Part of a small language model's weights: vocabulary 8192, rotary positions.
Each number is 50 + 12 x the weight over its row's rms, rounded and kept within 0 to 99. Layers, rows and columns count from 0. The size before them is the row's rms in percent of the matrix's.

# layer 9 MLP up, 768x256, rms 0.194, rows 493-498, columns 128-255
096:50 56 29 43 54 53 56 74 33 32 61 54 63 42 60 50 41 46 37 49 48 38 67 72 50 40 48 51 41 39 38 49 59 39 38 50 22 40 47 65 36 70 42 58 63 51 56 55 50 82 64 44 47 31 58 39 85 47 68 63 38 47 62 58 53 49 42 47 41 70 37 70 39 43 42 21 59 61 58 64 42 67 60 58 29 55 41 47 61 49 42 59 35 43 43 57 56 39 20 61 51 57 58 60 51 38 77 30 47 54 62 72 32 39 44 46 34 46 60 54 54 41 60 48 45 32 40 49
101:50 44 36 51 46 51 33 67 41 62 50 45 44 74 50 54 61 50 50 44 50 54 32 57 42 51 53 48 51 62 59 43 32 41 63 61 55 74 54 30 68 42 37 52 43 54 34 61 73 38 53 54 31 49 28 48 49 46 55 38 51 47 51 74 70 72 45 49 50 63 39 59 54 45 25 46 53 55 25 43 54 37 53 62 71 37 47 41 69 67 64 47 72 54 62 30 47 30 42 53 64 54 59 62 27 52 46 59 49 39 70 24 57 58 56 49 37 20 50 47 39 49 56 59 40 49 61 47
118:53 48 28 29 82 49 53 40 64 61 41 47 36 53 43 25 46 27 34 56 42 42 44 63 39 57 57 60 41 52 52 52 43 33 36 29 66 46 40 40 43 41 64 54 51 45 24 32 43 49 47 49 28 45 28 50 46 45 25 69 45 55 48 63 48 78 43 29 60 65 37 53 68 16 46 40 58 54 44 60 66 53 45 71 43 36 61 54 46 49 38 58 40 47 59 37 61 32 56 61 46 47 38 62 46 43 47 49 61 51 70 55 31 51 47 67 58 65 46 65 58 36 48 52 65 55 56 64
096:40 40 39 38 62 41 29 48 47 45 60 49 48 34 37 50 50 31 26 25 47 50 29 57 54 56 34 30 47 53 41 38 41 52 41 66 59 50 73 56 27 53 56 59 48 51 67 34 41 54 63 38 44 50 53 63 58 49 45 49 53 43 30 62 56 44 40 36 32 50 50 49 62 50 35 41 62 42 82 61 34 66 42 48 21 48 35 69 36 35 59 57 76 47 49 52 56 53 59 56 31 35 60 64 65 21 45 49 60 46 35 58 43 38 81 52 58 57 53 57 47 57 45 65 50 38 34 49
104:34 62 44 36 47 40 48 49 28 71 56 39 35 34 66 46 39 44 34 60 33 44 38 42 43 33 60 33 27 65 58 51 24 36 32 54 56 52 52 38 46 67 46 58 60 23 49 45 52 35 68 51 37 39 38 53 41 39 60 31 36 73 54 70 31 53 61 32 41 37 61 46 62 66 39 37 66 43 46 53 79 21 54 61 51 60 48 56 59 39 60 29 34 37 49 68 46 59 51 40 59 38 50 37 51 46 49 53 49 44 65 57 42 57 68 50 54 60 47 49 52 38 53 37 49 43 52 40
098:41 67 53 35 56 39 50 39 44 61 46 73 34 24 36 53 80 59 52 47 42 60 57 51 46 77 57 24 44 47 64 46 55 55 61 66 51 47 43 54 44 43 37 45 51 61 62 60 66 47 31 42 34 52 61 54 62 41 32 41 76 67 68 43 38 67 40 55 50 44 38 42 66 67 59 44 42 48 50 65 53 36 24 66 48 50 53 42 56 53 30 38 36 31 26 59 63 53 41 39 47 42 46 49 48 52 48 59 51 68 64 65 46 37 63 41 49 66 57 52 43 29 70 25 50 40 50 55
# layer 9 MLP down (transposed), 768x256, rms 0.205, rows 493-497, columns 128-255
091:73 37 77 53 65 35 55 51 51 57 32 78 59 61 46 62 56 65 37 57 49 47 30 68 56 34 43 52 57 47 61 73 31 58 48 43 43 60 47 34 42 45 53 39 46 63 33 50 59 46 59 70 60 70 59 27 29 33 56 45 54 33 46 51 54 42 60 53 51 53 42 30 53 46 54 65 54 36 38 53 51 43 52 45 66 17 47 50 29 49 78 24 38 47 42 54 35 56 40 56 56 45 44 33 62 47 46 48 46 40 45 46 65 45 61 38 38 51 58 55 60 54 53 48 49 54 51 48
099:47 28 48 68 39 57 54 51 58 59 41 37 63 71 46 46 51 48 12 61 49 46 39 51 46 51 53 87 19 40 45 61 44 56 58 57 49 56 55 74 56 46 50 49 62 44 51 61 49 33 52 62 28 35 48 46 67 41 47 60 69 65 44 64 45 34 65 31 28 43 59 63 42 32 72 56 71 53 36 70 76 47 25 53 54 57 51 38 40 65 64 52 60 43 57 72 49 59 43 51 41 53 29 61 61 46 49 46 56 53 65 30 51 44 57 56 38 58 65 54 50 46 77 53 60 71 56 44
119:46 59 47 59 64 52 54 62 49 65 59 48 54 48 38 39 47 52 47 66 63 65 54 34 74 51 48 67 17 42 59 47 28 31 55 64 28 57 52 48 37 53 49 52 45 32 44 37 40 53 40 45 47 37 41 28 50 62 32 77 50 46 30 59 38 67 40 42 62 48 24 64 62 57 52 66 52 46 58 33 61 63 24 78 38 56 63 38 39 48 34 36 39 29 50 62 38 60 45 73 50 45 51 63 51 38 60 41 39 44 47 42 19 83 58 48 61 57 46 47 30 36 45 29 52 37 38 45
096:36 60 48 50 45 50 50 33 38 41 57 38 51 24 65 53 65 44 46 59 52 51 46 55 29 24 48 25 48 70 64 63 65 39 53 52 51 28 35 53 53 25 39 51 57 60 66 46 50 56 42 66 41 47 88 51 27 56 38 50 38 61 62 49 36 48 52 60 55 46 56 26 42 77 55 44 66 56 54 47 67 45 48 50 35 64 53 36 23 62 54 80 48 41 50 39 59 51 30 39 46 55 61 49 42 58 46 40 56 42 64 38 49 39 64 40 63 55 50 69 59 44 32 41 55 49 64 68
101:60 44 46 59 57 55 49 53 42 69 36 30 45 55 39 43 48 60 52 59 47 56 46 39 32 68 55 49 54 51 54 39 60 41 75 39 72 40 44 41 49 53 53 53 42 49 62 68 51 75 46 38 45 54 59 71 55 54 44 73 31 45 60 50 74 46 60 49 53 74 39 43 37 47 44 33 38 42 61 53 29 59 43 33 32 58 40 58 67 49 41 73 41 76 63 54 54 38 51 37 52 35 58 32 60 40 30 48 39 42 47 52 40 60 61 59 50 48 47 54 58 30 36 52 33 44 68 58